config.yaml
norm_place: "pre"
norm_eps: 1e-05
qk_norm: false
bias: "all"
parallel_block: false
init: "normal"
init_std_o: 0.00383
beta2: 0.98
lr_head: 0.00654
doc_mask: true
Each number is 500 + 50 x the weight over the matrix's rms, rounded and kept within 0 to 999. Layers, rows and columns count from 0. Numbers have three digits each.

# layer 3 attention output (transposed), 512x512, rms 0.0273, rows 200-255, columns 384-447
522418510467517536504487475478568512525502579577444520491531425479430558540478498531492544491415446543464599458496547500514568573456508540535406494471512507452478544470562543409494444550487460
479536485543516477546497557510480534464526476423506372521400483565500390506579494426403478521451511559489506537489606567483444417534508437452485489504490522473577635521467605486532505472391508
538473497517488477539468486530545521487498478462469462530504528509457511524482461512495486615371535487550457504547607485519538524615502451477560586543468560441505506483619479554481454473381558
474528596464461444488545471440571568574527472425552469508509572603594474574442407549385568438485489519570486541525495536470496513526548431436578547506516504468539528484489484495497491502472492
528559432504535556561510524451467512492509499512596490433506429570602507528519507544457509450550474537493460532426524403456440515522421500498502422503445397504562546469458512384514519552477461
491532537498380489504622528435556469583634521610525567530590602482511454487531531433441517412510366579507462458431531479503494441498521523514500502551418510416446523506477559424472519434547430
502625414516507520461474505525500414564476535539512433505430454470480483513474476523540538504568513501517474545464525574535571524395500516445429519525530511531510442570402444503431533536579530
563488519498453502527475420614488507463513482476672562464540383511405467534543565474416528434537440500454498543463526528501558563503556435512518458528512400446545554409511505498506452445472474
492507481521545473511476488466518546470495427510526567465537510591451479545563466569368475529395588489479486482502454388458459506481570496545574529494506412501470474486532494468424472490441460
551431440469446474454467424565480485554442471447545441539431523397530510475500546473493527535485422347478486540493504565516442476531492539485409576560508540504550545488497487549533468475496508
509556550452421495464482479513465450482573470616517471526527432488523409487505563470445538506494390522518513501510541549508565510455558507592488595524477507513495538435494497506500486533537461
464444585491545480513486487548551496419418559418467505502554534462506568486531522604433500531579523469527457493501578522510522517477508465473542415534571477450520484483492553485469485455494443
475465496396448447548525509485430474508579534463519550491490396494454505508518501495430459619536405485506565447501415498511510499565463477524428513523541459511537537529470500474503475459521454
479475554503541486426562510586523481470476473549553557519551490443521528501501508588540543560489608449508538495497443516601500523548503427513516521465414473453568537529470475570462415532510536
480538564514428496502447459491531502501525557494437517394556547529542500579567425510475545473513446472473440526393470493497507417383545535478469416446475544525412485561439500407525569503511459
465542520485537543519490496509536476508496533474508526561461551503531627521521498559441585447464502456517529590494488482513449494480470563585524527528511506557497504504530481535407513470507502
538412488483484448563558492486551488533426486525438490581498645446491563526460519547470498486454471498506502475504557500496502504540557476457508528545485490473440513484498533654461360517565443
522481476522547540554432502500511486480569502586508476495533441507593569578444483458515451489563444503528497498514434526520522535457566576500474391474471479494442532426427445463510429547582450
528487520443488428519559499442479412598551576501562550503504556486479506506595490484411515524490488492502549505525552501504508439443594515533483413476571500517448538499486486425488521536554407
476524520562579535474449545552418596522584534482467578490446507460528483456468480430513447486483500531438552466449492511570474539516479564482521558464482421524459519483549552525489581437593546
550442456483567471481564477487525438487442539576498409504538548506495578587526527492483534522497508485481517600531613510461496557473517517523475484570488473510505450431532511451561424502556420
452533505533459467504472512428478476500446491504527497459546517547473458413539397567493441625473490526503472456492502639578474478525604516518538528514530482487529448515488517506510555427496569
613512467504451382470599498552487428471420478561411547485472479466531514515410529515525481532591524482564544471489459547513510586489429466502446478563468489422556469548497514608566546458562545
512453427523459509534511631594478446503598523454552502471445481516493523535558463492470466499495456586570481534526522459454502505515525541457412452492427441549516445469485457424406571521467543
532464521461555464491482430536497558457465523512504423476544516482568461491442462458570441493478515476476526477573516478527438480489498497493508398588429418449595566603576480515478430552510476
485477497521510561485536532533560455571593544492562616434540530478420427534481458513500476491506446547453426493413500449536616493535538515514513457489451479533562432565529510515495610454571499
483427447540460498485455515487529461604475505555525561533538520431552606482511489575503517567526501537472560504540410592483582487427553531513492477469479462485432522516404470558511416456490446
531539527553435500507475546581589484424426485572432503473532425467506559529473539474527544448598547531416510545429532532531473522578496502582470466397386541479497459543525469481598547549546550
473601516474569559429418522456469364462530461570508510541482557472532521551572543534535488508507497404475469461498540589524552467515468569483524495469508511471527499573442503507556420508505528
451501573455554512531434534404481557486456482566521440480526551456497538483498522533519579410449483455496513538500526550450466444438641423525519478491579514496510528546443470542541510518382454
483522476523533517495454548395500500455535481462432451595446518498571443403432470451448428462468493412474498489457461592502484501457528491506534537446541501470441538514524562525499587559535513
509473489459464489439457519516500615477553476471475501464433359493477510542539506524431487491513458490470469453480454518481461508547484547583474465391511494570565525532427502500470514543538566
563505470558507541598507490495610394616464490487615489530549402516511435564497559546516582387616461464523501466422504520506493488538512476521423471400456521466506472460437560516500527489477507
523439503542477493520474502502559494484530566583480482596557420506595485429458613480540593544446431484462508440539547452477509477464531466553509595470438502535568595519419504455509429523453531
441473528499526552574556500531513593556459542349446492535457416538503583530455458469559458509493541476466562507464495523516476479450524555470647439475439478500513569485523528465483520493532511
519491508461524475488492459598508472544475579518573454500499518511489376456498449522563468348484558533493482479499527422505467485445466498538459521500553640546529531557483488451482489505422449
504461488623573560527515558528515496445539514466530574536483430543520509531537430462386468587472503409441544507527439501510507447429509432442533470437466437511491623533537545484512524491554545
467464536468461455454497411486536508458497517550525559516481508499479446439515587527468518338573451417506556416514499576524387475542431518567497536485452470477546525479451507496497422493475463
455560453401410476465526461517484536569480453530527476396493566533472470538525517505406498461568571490470551624521509508497528472507515522505495463523535471497485426564498443450486512491466523
543540511511530516450447473450518469529514478522539450463543454477485510549524424499398491532444404442503412472498495503462479463482529527508480514468468526548381355503490461533528502462456401
432473554488520424449554478481503510497504493510476421555523543506559568537506557549508516559523448469526535569579495537468485447483524576533508534539492554483513465550450526452519379477517529
458506513515564485479570528469594473526579572532647570544557461511513507573437511584431564473427585416465491428468412506474473528560549548621389519428522499477453440475540535511468542482547540
453504486492577420458493459510427552536528562426499494577494496457568526476479404478448547465459480462521495480622486552383498465540540462509510603583506540523577495522496471457478618519581483
490474573515502489478588444467454493513486550452524465615538539382472485460532492502537561531530435531475513500530422603540528506554496521448486511567551574306543490449519565579566435457482515
531463491501552472469512561541411478449505553507527509465510598427470470458563404458469497543420651528450468580599536502473527520503503474519524537493435542514491475578514561435563545491425547
462510424512488440490513463553517454496508447427582564454517507545474473459556508577512450629544523555517493578456468462486452479481497498575517381540504387548612540545485558394466535478462435
460522559482511451425508542473400486512499526606474519572497532524542487482427491469486548475511414470516493447453549533497515450487493504537535502510495509580578465491398458470528522479566462
451490529503490555495534477452500474415458457466469489567596466488517572467436574538490529629521437481475454444510485491576501497539531556523454515549481467407473469522457539521511540461491516
474504432551586538502502510455484493504526484521530481494479445488553486436442418488502381486451500545475434508518537431562425516440525517459506421535482534525546505465537555499458500482512433
431508501506526461514514506477518490449437515507525516512451340501602533401458551493531487527528549491578557396504512480520467503562539507477473554413438499516585549525387525554498566581474603
474448527464475404443584512541504524548457485551547482447517429455447547494547493481543471572484464532553511465471543469542537590463576466567517398504495499535480507453457468534574429472468441
525570469495431462509538479620592533469446420553535459546523355510458579544510536500475592482540441477482513483421442443572571481508378481519431519505550517501497478524491423546495529569452536
577495507448532457500527489505527511550540494566474493529525620516509547466531521502549590543470508437496546517524627430470520488424485538461425478519519510412548532437513488518509372456475590
537597523465467524549491544562501493495561484535478509454495572573466485564438549474529489435546541554485489558483584412592430561561489425473463540474509438481430460485514542531424569479542472
546414558473490562508626558560536481560534556559482556456525532518490532575446508468498440539536459518453529501455464464531556526503504562505486404498420404511536461509509599393530485461570436
425478458540443420496493477585503494461474468539526508486495502553411539497554450509537509529449574487489517532547517505486497524479535415512482480553451514515492537508478460503471468508526513
# layer 3 attention value, 512x512, rms 0.0272, rows 201-255, columns 384-447
567473493504502403488390520538490452515359401524465504514522511497529550565498491524476466576543464424467552505577484518514491481487476518456602546553556538512411458449545470518525506534495543
491514495413521516541464575474473504559440459508477439486505488526559440528583481441493548573565469574507542520495484484433445451489463451571589477520531493485463499487455527536586511558531501
560449489425508458457448568524461454586545489474479525524434481452472453503514487447561504551517479512453501506462457514522468440532406494568406421399515440479452592576460518502533517452420531
507468519510586494466611519544491525564458560546506473528418521469459500475526562472559425467477545494517471362428466501581537502441551506461456514477494570563381567476560471445473501458576570
525547475460550564480521482421486568550461494482459489451456504416483541446495479473590555505455524474449538502470521513381503586492501464456481437421515490555485504532454524536497536584481505
555476576573464465476560507609443535504527497507562522524535493501504476492478536461532419520482519384476515437553522445607453416514467493523500455497534449502530591476623546449488491586475429
496527555430511565505501545415502384463435618505366508536472476503458597513466461509539434528461587456581488449439548492440448446538553551500458542545500569554500512502446471471499565474502499
495504422549437522519549525538434521504463434436456436500469512478538552497457515543523568525595484561419421553434533500533493537458445536420424526472513588520443524467529413447611525474494560
557536495491487591429580540399450443489487565506526545523549495587459508508486495474548448542446453592559526566553525480566567527474619464560450518469502535548490462569434540470428494470452476
526500506513474543516471507462515445556430517400506585505484515477457594462501435558549485547442548446552530445466490527464422461535509527439573439522563548453505415483524530541459553540397464
554484430494593487497526474440521557531565478490488546517441533570532490476403509485490467563446428534448480462537498501422458451444476459504395507558477547514479502544490432491519479520534505
500513493502450535488471531520513491457490520498531452496549501464471586515496399439443512486491544379471498445617545474460524514480526463486568480456522491588520431458559440476566488608482516
529504497535489478566464506391523479582544380512508397480477470474519496478564586445479450491544461467493502535532498497491510470531502505408436435552578478501388467589518515498523531468421528
563436356586493515511542547522511505445504496508557473527412517522502512453411496497547514489566462583514437524524482461469523485449479547472448581507493416497549510532408443539544479452468505
502488417534486525434429544472431564473527461507393530539518501507507435473494440437524505514469526422428477495513558515529460541523488502461442434495432467447502541486507569420544419430579523
464561492466587583455443429520575530464555418409502518503557499493531398538480555453485499536495457560473494563464482452526483449523373551471470486459467547513469459580448480396526523536431469
530502419483480458529559472567497537537471566483570582454421515510478451506445524462512529574473513588418491463514530525517487438475505523478432543514514434466522553504555543504524574480425423
375531478568435473501447470517546558486553503502576506466482501609471526500500453533599481379557550471472441434490471495473421580474394485489503554470507502500479411497471560482513530495446463
445561477489466565559539500484579432499458510547525477527558513527485530524467578487543515506496515544577510454439508475467584524461532551523488547504488511496562464519425369515569465527500407
491601532504560524557421491531504601496521500448502529474452518507474399469461480582553497482505484538435513398442484549588407537491525474429572468470480471476492529478555579440463567485471509
542515449541512479435393461540452605510511470501482521557569507481559549534522522466469515397486499463490438503495498412462457499544537429600524506462417482539576559495551499509524518544495451
409519528509577600485484510498487490501498506354540390542504468516423497481561426385513433553446508562522496538508519498431586420534481576481508477513544515551438481565496515413514488422390561
512528489390475512544457448468536607466510588570487447527546503471605452516498493450536555477524513460450579426489461563493469514530459433523541508391553408416451548469467546581513503488514577
499543536458519574551571588474507503589530454512593484446429499554474493506526583452467531468533488590506534492417456493577518514525541457457547603440433500389452509506414451478486511482542505
503525505459502444546544475447452512484488542505500417478486498474569592490476525473581492536484508502544522516459508548445493555485455510513527502528482551497419510445433453478464462390566514
577587512493482424466458596508456502454466532477543454486501489534495452499465519503484443506493493512500467583512500469522474482503423500454486458601565580488479558504492433507463522527455437
456547526519510449529580550513514469502529536531486473560476503486495545466611521551563503526436544495612539453502521462468527462418523547505453506647620464470503524495538543479436501447468589
599444417559493383492435525539514521531493520553521535544505485505455511482458580488510477459512477508508522516485510446521442526419564497511426517616485478530554458509515552410428481401548491
507410540575527438459464510534517478448485486426486488502507521495511452481516557473371500485515470440472482556556521417508527572589408457478528533543428538517529458535511517501481440478636544
562556478572531470453492543611503442526404463493477555469502505503511563554518552507483529570599530548521511528531544490474485532579469526498565557605457547527497437539549524533483425559490434
527507544492477429580499535496469444450523560536496533508500495530515559540570505549517471493517598449526500484557515461556596549568573500443505504657479504486457380515546526479519526431496512
536527546488498492416500476472486446507521565505432487422429495396423503501487552442531463545324542535512521552483521475487379472445574459531552517521502436566490546501528446493410482500444447
460496493482497526564586458520507454536392415430554444448362494445467512469524436482495468538515554529483534538471552522433481481555478564486515404495550520370474473503573521501528521485515434
441530479505505483491539540491433495489540564570492581463457472548538405510453471520449453426460556554504415552486462513437570524492442450615408516452454469526473566533470478559547492516444539
456547551547454477505499465433486449469471497446471526460504493560472543552510543524532492564510466427487589523543510526531337479470520469531541499427503447473453479497568509588516546476481469
586517445430413463471495490499504525600416437584503427474532496494450481520514434451559536541502584581506489432492502586504538516501572620430460561538527510562463429497443491500547531510455486
542463506507547561489586556379522402475481484389446512499486505452409581523528480499548536567410536433560499544434532442464575488483472483401439507539552523493523481583529490546479533506511540
527503549555487461506484551475527431531486659492472492497509542518476564511564470552526495528513547498471502467504521497479502504529443473498460486445524502530445578473529462407420415484541468
465437479586466495501566546516475494473525471457547575496481477523499485534522522572564465465515505481516561449483404466541490514503475487517555492459540405510562609451487464557483559429493489
550531419470558629540482452518515470486519559497474564509489497464435485459422553497456466483450520477437505590538557499476543485493483502511502433460509439462486539455560546480486503483404471
425394536565501613474624490577503424437518427473448488486518488509431554495510503500568574510528419483535513492451548495531493495371413470479483480483519440475542495455420459554614495522454475
431473528531452507443501562488503514462507470448519556503496488501522455547481411597580494595551462521524471537482514519551587525550471550456495460546459508479426458479502442518488399529488503
484525476457559548401483494439539395528505447551488490500463461561535544498466483471557449480415489472524523494516537558412496496512565440541413549464445481518525552552554520486443531549506464
429465524523553497603487506531552473489439483522570465502479494504577513481475579502508517438587414477506522415500467563452464500528466531459482495487572425392526524365477528503573495453551455
588529482554412539500511514561492618481568536631497441547574500506455463504471398455502516449453481435460470438524532551473490476529433586378492625446588458546471537480467535467459442539567539
562512436511539524507354413492527481459561497486464511490478522504569502433479586529545569480434510526550529464467515551472526464498553495508493487412408424532460485510494518534484488471505521
480529525470517486486445535515465594578587446498591543505525501476534481511520443504465485492423454451485499523521470548395491463492546451625571469445430516507543554503500474558479521568514531
512518539529460421491606554531474570545525490571440428478530498552520443561485618434477563509534505464460536454473462593550442503520506495465505576464519491547414484431553519484526507584558450
525499468566514477443450453541459427435479494545551444494530493477430530567494453534474565490425500478554476471470470515489473458497538547537462400515505468472429599526589458504559463490492399
616543419553536576584402423421525509436614588557487580513523502535500491494442484465462547496538519494463467484561515510457389392485463556495502528473522441598486457532510513509449531518536526
512440564505417515510424414508417369516429512525434557472533464508474547466530470511524389492468502509638488473523528429433580499429591582427469426448433481438479536609546521503532537423493453
476442484485495540568513487517561479601433471516473430520534480433470481477529474464535525510492487519414487608523493521584543487499543395455537490573485527495481489566578522433557476523504465
411519463468544563530513537489538503521448585427524471521504509414474496467567479426511516472553471438535553467457487417439497493469473569501526492463529530563501555467483444548562478544470481
466534455472570560558529500460491509517582524477583519511448489494498495425462492394545489470469608502472462506425477562445535589473513547531521524494460550452399473514466485505476533442492513
603484530488526529580387505441485518555519581387432486486483493439444478482528496479455516481465542530476516507493528511416582497435390504483595508478608435495429454558506610493497592476430543
# layer 3 attention query, 512x512, rms 0.0347, rows 256-307, columns 384-447
463512500435506526486497481506515515540542480471532444466578316511582509463511568514563482521453547488502523505512429519476510483474496565499463435498559532488545497504498479536540572484531469
507589472462555504526529459511473516468510501494439511467498421475524581492535507525537429482495492524451433517482522522511530535489440443513483473515522519444444534484472442510527494463498510
520486486506517485508503545446499470421481519509511534541418561456478473490529538505440496502509491498485489469474525498576485522527478483444464545479428493542447496504456472467520458557492583
513497579463543451495498479449515469506486499532460480489442586521511439491485503504413534492528442519541425497547541511494465503475456522542498557526473489491437478490479493460518513514509468
497515456443459490478537468497508441469505495499514543493446513501538545545561494528508473431474456519472505474464559494562518526465405477500467552510491498539481509495543479513550507543532560
562487505517506527574508446410538511443525516487505517486388437483484440509487510471431479438485498581458507476509558514500515495479494450482529546470471487531496462520518475487491432499567636
548502545583467532592489522450509493469512525466503525518466513444471513471491558419435467519523526492536470473445489495576520503525493497442460520454406487532506479531503480469493429562520596
537530552481504463448517447518439492547548468499474464520534434537524528558536487537548455566482506461504463531521484573449506460496519483473507461495512512549537538487513538469521548390515454
543560411583483499454539534543526521547456493427469469513533576494434519503478548497484571502541579506437528476492518481514481509503470466566513557512476469531555428451549530566465501508431572
509420529561527473443491561553475523551481513538440488462522549518512494500520516509447523429550521567538504483535521517461498474505502553492517483517491539459488499489515544514516497441431441
515559445564513499455568560472484449451423501465435529501493512504505543549529479494547512489555558486536507539540471530595504441429425501505508499495469510551481445438510417525462551464457477
474537535444538505423517537579449459548485493505489482527540594518507530495477506523514526578504496440524531501499467491503499488483487538496526472557509535504502546484488526472500557472440390
499478459455497513534506444449526565447505470465525523520485505447525455508462488468482447479475518574503523459472511497479525585538547470487509519472533513461447509516542439578514467506562543
523484471469525546476547525465494525526429490491482476444427546523445458536491468489492490509487484555462549520485505480497504495495493515435526510476519444444470483476515428510475523471503472
532478491537494529574482436410540538423513497448535516453455485477468433498535553479483502446474503584477478503478547502479497527532490479487483520471452499474525464541506497502476441523541608
622464423530439489487483551580444467530532442466492472486552557504492504461472415489478553513513525466520546546498540502542601514537543510465559530526479496536481468516511516533506483523475500
484511520507513531470520533555451461517468524528432532488547491550494513527505551527525551531544533416541471492497458508576512449464442572513489441544495499508494486526428553430466565444524409
457538540447509467439525492551474539551485478511491465500545517542522513441457513545544518567507484506507543534494421513467478516497561513525525460514567513542531493455522499525507583462479382
481485461495511490470456639552503484497502500518458519511515440484555540521511525507519537436501537442487493540525478461559542461437476567524476512503482478453454513464523450511543505558429497
482542486471508492442518546601463508558488511511476473491533464528552515503521512504515506534507492506485498490553472536465468509526492562548511446552566485488494508518489521532523525462487446
537530545390518460484423497565462504441539507586547580558505475473494443479469475528523482569471487504500471512535559513471489542495562570564503490565573471499475531559534521480473493495541509
549574523545478462507489388547534509532480445477576460543549499522507482523423480502486487628447481504449528504516468506459468529530563436481463487498503466567587517471553552523442487514570512
465411575531478513456449517557496501495575504487473540496533397470531431473487578477459500581457523503465534508492456501467555386486591470490493498512479504492577483528465618545498483462528466
510501477551433465467471491575484468528525500557521482491565441524567532473481504498500504577499575463482552498554502532514524460520481543489486469502467508489527416501505588526516511510480546
532523468447553536403512505529506437493442484518437504489532412546505496475541593505481525489489482452453440551394477445582514570496475516502448510521449488453509462551433515493447574463538451
472443473498552483440443611575487452520555493567456511539532504502529569550474391527463550494568493487497436525540494525508521505479465515514545430537541526431447578486500525503566488530475397
517465470517533474469565502514489502486468483533461500529605479585466474492472516486413595505508554516515507559515510506528512471463561455501519459556486492495578484441488595578437541398572468
552473498575451514586500495419551509478492443475559538436514492483496579521516513466537454454538508539531532544440503513487483554510491483467466474435513469483415483460503370482483511489532458
540481509441481553558509442407482497472469539474489521466446638445453438513463452502422506426448460543475503486473573485484470548561474436458515614482479513521496466502533470509475439529507529
548492472424484516450532487518453501568470533483441490511430590571488481493500491519462555516531453455492478478436496501524487490482441487510554557517483473533520481508515507513606530477494454
584536522511476498550474399419480520445483547489534549529405532465461443494480479522477471511498507510487508492453525503544485517504481461429512513449485453491480502514518425434455495558551579
464513531560493495432482582610507469581528465536519489503564490545502540476476520501542476580513495453499531513520426478504509461510510508507490464492531529500520535439492530458519551511443440
486479531465524455472479525493532527544547496524482474563589482521475461467466483518491539588465532484507526508518440480465497471507587509508508471520535535451560542492485530504506513446493421
416515432461471473480473485560549498560533424528494450480585385549559578542588512497553518577499528440475468467554487478493488526473496533498470450541527497494510529492455507527561566465457477
530544512483514495510512420472481541529474497508451499489490562517516477600501489475448563489449509510492434470538554479466514569536490442458519524543577493465501514529513485496442495497468540
554468455602497540520512587504480467482467506519452537512511604455458548543504499506426465439477453518478441550473506452524493490488469450500525533480444473477476531516561480466486438578496528
493422459456548496450464596519437457544504528578477463503440476572543489538525507465540504427489507481538483574502520474431564441480508591517550505546548535499496519495476557506512448493450474
440493406476504534443550557535465379542494507533520463465529457555583546551537536533550518510546498502459529496554484509524509560500417518534491479537510503545471521537478557511571481499518469
483561539462504412496454401530467520445483501469495494560492458477491498523457531507451439503474480501564498482478501488448544479485581442509505525473524449522591560512542414576436553442504515
533458562560551538507488538517551469491510501540507521472465489453459510430470543466462527513482490532448490504470506546481509517507527543486440514518459542439526454520527596444454386584508514
478486543494484538600487465448535570462560492468555505420481427494469502490548543447498490442479506514483473495505543479432464581537539485564429529525501504460497464543479464506542442506552570
460522515484508497513468445514530528530582437504506493502562382524559520505535523486528509573465519462483518462559450541443483470500558505487467481524540536505539505453451479507515555451517462
535501451579477517559517508439505444484478476467535542498444575481462532520516501459478457512535507490490453503488523468595511514473402475469478510440394487503488484495507479445500469581484627
452501457482529539456549510508506501565511467530491438561604391508567521462504492525540463546533445484480450578549467556467491505521468534496489404509519536489521517447532480518495542511548447
496456499564528575518532487395488470459487467442509496479496491459534570433501543499462543372545465529516510511513490580545483531484490562431518445448416492477514459451539478536545527459485456
492518505418528520438506517576436499553504496498513477484575637493514504453485460519528524574489470436519520512515443479476492530514526506523559462512542509481512516451519518454486537487435382
494479483462462508574510500443495508479564558452494504541443563435504508451485438532522446506489475502488535515542487511467506409517438482424525518396513541474508560462520492425517462528470605
548495515485509547519456541496477490457475485471543420493449504444479471411488552401471579554576533537505514516554580533533494501453482525434515488480489485488472467501396384511437481493506489
551428524473508497523566541478488497463432524482504563499475562530496447512465586495491522476498516554502504464474580505491503512547453467529523598527501488539442464519493547522465402498512493
485482531566477488543505519524471489479475545487448547542500531502492483537478533465421504451515518463562467475428442400506548438476538473473528560476450484492511484565451433487484498527440537
473456505481493470518497491485493528520529500533497551486534518530582510515452412507505477537506516447543516524475488516423512506508525503541530471549600492429489576464469502528482518507562429
457482437529528559573503491456549444496518534488522509432485426465461507476569592493480482450444585547494514494456471504455486522499484508475369485546505588397423452550423501520520508453547490
# layer 3 attention key, 512x512, rms 0.0336, rows 256-306, columns 384-447
486400455520552591496449526474519447499499519557464488471446489597512514561453472476540483506484457478484561514519476472540484550563488431439439523530496515483501438481478380517547531543501512
466498551604472496493483536527471543515463479489483482470456448560469456463491526502520523515454515464573520506525449519515472501541563479469447522522526496508481522491572496478593501463459450
500552465528521429352504515507491459461472504447539488452506514486470572499559521520503496505484549526495461528481541450471521379433470549515568496529538485504582479496486512542501494421474555
506522524501516482491482508517496477496509482463487514547547501510556494463490470541512542496489503517559535470487512487422506576417486459451576497500519474547513471484541592553534486465622536
489467560510507434452498468551515465486571455494462540452473476532539522453565469512513500507459559477529538521515504471485534418463551512465507537508514508459524551527467520456499494449465416
369494496502540463380457573567493500477554456539531528483570362543577557395420496610604517560541496489441513522486422467476499559506500520496514425515554553407448555494485512490515563521438499
434519449445538439406501556508483496454457493482493487529541481508520543539524478530561511524508480520507473491507549507458516458426472530454551498552539529484528557503435517525549473461485544
482563550544552489542467499473532510477536495547520447473463483521521554436537501554445464545476511471471591434512471537513531429558546536492456501506487464493465553460526490430544515531461465
502474456465440525462556415476558500538467508502557546546497503489499455513543523493518494427503454510481537531437536466539467534441537534578495456475540467470510434494522523556509488543520436
500494527408514482527492509542492442467487458491516471480474556476525524568506462432440518444532468506501488473504450498430493521565533550500476548516485471531499539501504493513431431494509539
601486404483456437486528492529532455493477469528508553476442511481498448522580495447535468419528521501530505463524515465502520442487486484485496494509497428476596486472520523472459535560481456
605519493485454531614495427420506498490479552493493475472471585422491471519595481466439481441504500509537469517508571531469519496546485502523521510502428472563554442496544518483492458461537530
492441466536492489545491531458523545525499492469522517567439509554459500554450521519467555548542548511529487560428482481556492523470489426518536469497493487468448556566492454545503506526521557
509470494559493482580483537538504517516523510487544509481471510553471423546463516510410504465490506476532524472494497496446463499506514458502563463478422514467498534511552545522503515579550500
377491447495508455444521546538525502531512442495485523534535439534560512495431510547507522516450459492459526519460455454494477518498506493528481502501547561477447573525501518549554508480494498
446530564433505463469436528470474478514468500445532540507545465496482480509511490539477525526523552560482506466517581509535421529472520488479530436545555556484547477471440473504460523482538469
569553463510514495559441497425532526557455518494530416499507505515456544507504482488488454506504462533517514436512509511479475532529518472514497507448500496552575393404527517504516525553537489
570520506498524562535505492382536530538532525491532463502450557443498419558543511479449530510452521495501495517508576527514486528557503454504523539449448487532500457483564487470503513499523510
559414474515495451475472472511463434482448543473436424483511504539449524495545474501514460428528566555484563443484486500515480450468500503420455504529530472494529514476471464530478484557466480
553443521494481543538473475539538498525465512510504482496456542489448537495557511447477496422520524509557549477534504516508499523519523475504447548484501489538520451460510478489472475486505434
425471601553512493488380536459499468539573478489476459539476466522533511478511572535445486543500522504534416574489552551468537581443468440481525554436495516481513525522441410515522514415473572
460458490509512562517552523448598487547506465549498557559452477514443479433493551514519522537501480511559506515474554507539508520421448471569530518401510562496410473477481447505486516527513511
435476475422498485578514502530458514585420477589506557576481494516486529537501403480578459570511477456550424550466458517528511586450442552513485504528475533509493464502458492515446536556487492
446529523380500488457432514509475454493496499535454531494504461522458517501491486484535448521532491497460473476513563523556478501491492508458453504489561472458528469512479511570445493474492447
526437501542477550502527526528439487537464501482520497483488471520491529472527461537498458503412529517542585468526536478524483477480510478472537488494493499476532535437549492512504581563526477
580603534535525448553524453512453515425452502448484454453475537475443527507563561450498490503533553495526465493513404524525484472563532519490414469517541485561485449477465514488458487525471504
551471517526510533508493506418489507482478515460509510491445474443522493553443492426529509547518465504464514507544551447576459574566476539574540443528501456517502509510526496486499538492519547
565569463512515494550499521522522573528513548411507556497517476497459514518419497525455531499480466482483528441544438548481539427566514400431530467547524510485521563589489514542595544539447526
487496527554472446444535491580511521537498505446523503516563516491587462473515486536496521487459461481497445511445505532435537576462536500538597498458472538473461542560544609512575501426496537
516495541468500500540516479470484458492498548492560454518504537473505490536559452546461496426511544531514543510501524510477546512482494553503544513542470525485541485477481558454499530493521476
410515509531511448428493544527482486485512460515469468498515466545538505444480527591561479521523485532516452508419538530523492500425507451491572493510514527418494513477487543490555528500494552
604475508488497533545515427469497501477454546494516483530473533438463473548563514472478478470512501486526479457512540507542503484506459525492474524472434484573581459482517542498477451447510498
527511495496509552571468486422523501506475543513552465516451506476499492557449510474480509505566501528497480508486512494535488562547404521551535504497442513497473461479490477526473528513519554
471450523476554527535443517549510492559501528566509535459460476554401519482482458508511445522497492530508587503499426506527493474497491504511389471468535493542521431480484467488489493551502387
458433451566449550582486482566549498574531510541551500519493525499494496484478529454484500447535455496496494469475483584500472552520519480593482454424453491542505428508505554528577470527580538
571558515525461422455577438542463491482438500423500503507555511507492485504479452499553503478499513519527516503545448434450479433485524568548528489541509583471519500516460582488497474467489521
487487479455452473430460434540501446450572502490504518444536553513467506513545420487487466487499494537473484471540452519448456494536531504477436480488476469468493485448488514562459506552517402
519489542485503486433451483573498428522530477492474521441544493536457522395547467497502414478456544560525525453560514529494493423468531504473468543491515523447580469502451481508422561421438349
533528498599508551565471511435542526520555444559467456532419502520508409503514504563502531542525535431551459570445494448524553562500564474495498490476485505504504522537481490493512502597561549
466524496472471516492518476486415477485474535493454485557571475508544486441462527483527532506493465488524435509478536484541480554461459509540499533450499527482481514566519492606531508396510476
393481502495534472490513521544484470549496503495501526566507442532539533488412502518542527570488468487480532496510477517510512541468525481484497517464549513511482539539425480527545551494486509
506496533512508538495447593504555486507453485587521528489456497536485486570445491538470450552525486503475561503530459516565535482537481536506528516468519454470472543481507464466535453539438511
501557483504523443414533511536486496497497475489478493449566475509475524472518502558570439510525508534474539478504512468478505421437518542485524505520496513472578484525491555506530494436513445
549432491487541532481522513440521493476488452461468553490506466521502480521469488483527538539519518510545549486533535480594506533554530444490483520502531479521543492506485432510494521511522430
524474464544537464521494566542510546475470551414453502497478495484486536531539497457480514512480546536484523394535480405443543411519547511510428510536532481495563606557574508498495511473479540
572547495486452533632520417381536513504514546482494482515474615448493442568563498431404519415458558559526454508494625522470505503520513493546552572478457475546532443521567499519485454437535544
478438497517519521442548458489522511399519555436499508510563499550492540522479455498525517488592506577480462494473489500533542526540501537543467508536487513493528477496521513483525445486458505
508474526536522446513523572507464499476483547499502531475489509463485460533497542418488478510449496465495509455548519472514544541480487473506519534575518532574497552513498460588495503430507512
539503459409465499417505472489505543543489471458540451532480547456513509518531505485496499470481514468528457572534453426439487505531499568598584498542459508439490491580488541529492497454474487
542531445504506523476507484441491515501495471526547491525531515438432504575534471540552505503554482493493470543474470462512491530494485532526462466502495460508494471506470581531447484574557512
515506549488531525545427527500465537524543482459510454527541478470477493499441535472460500533519515498518480441475490574486474599574496477491466467479487500549518429526461511506500502552524602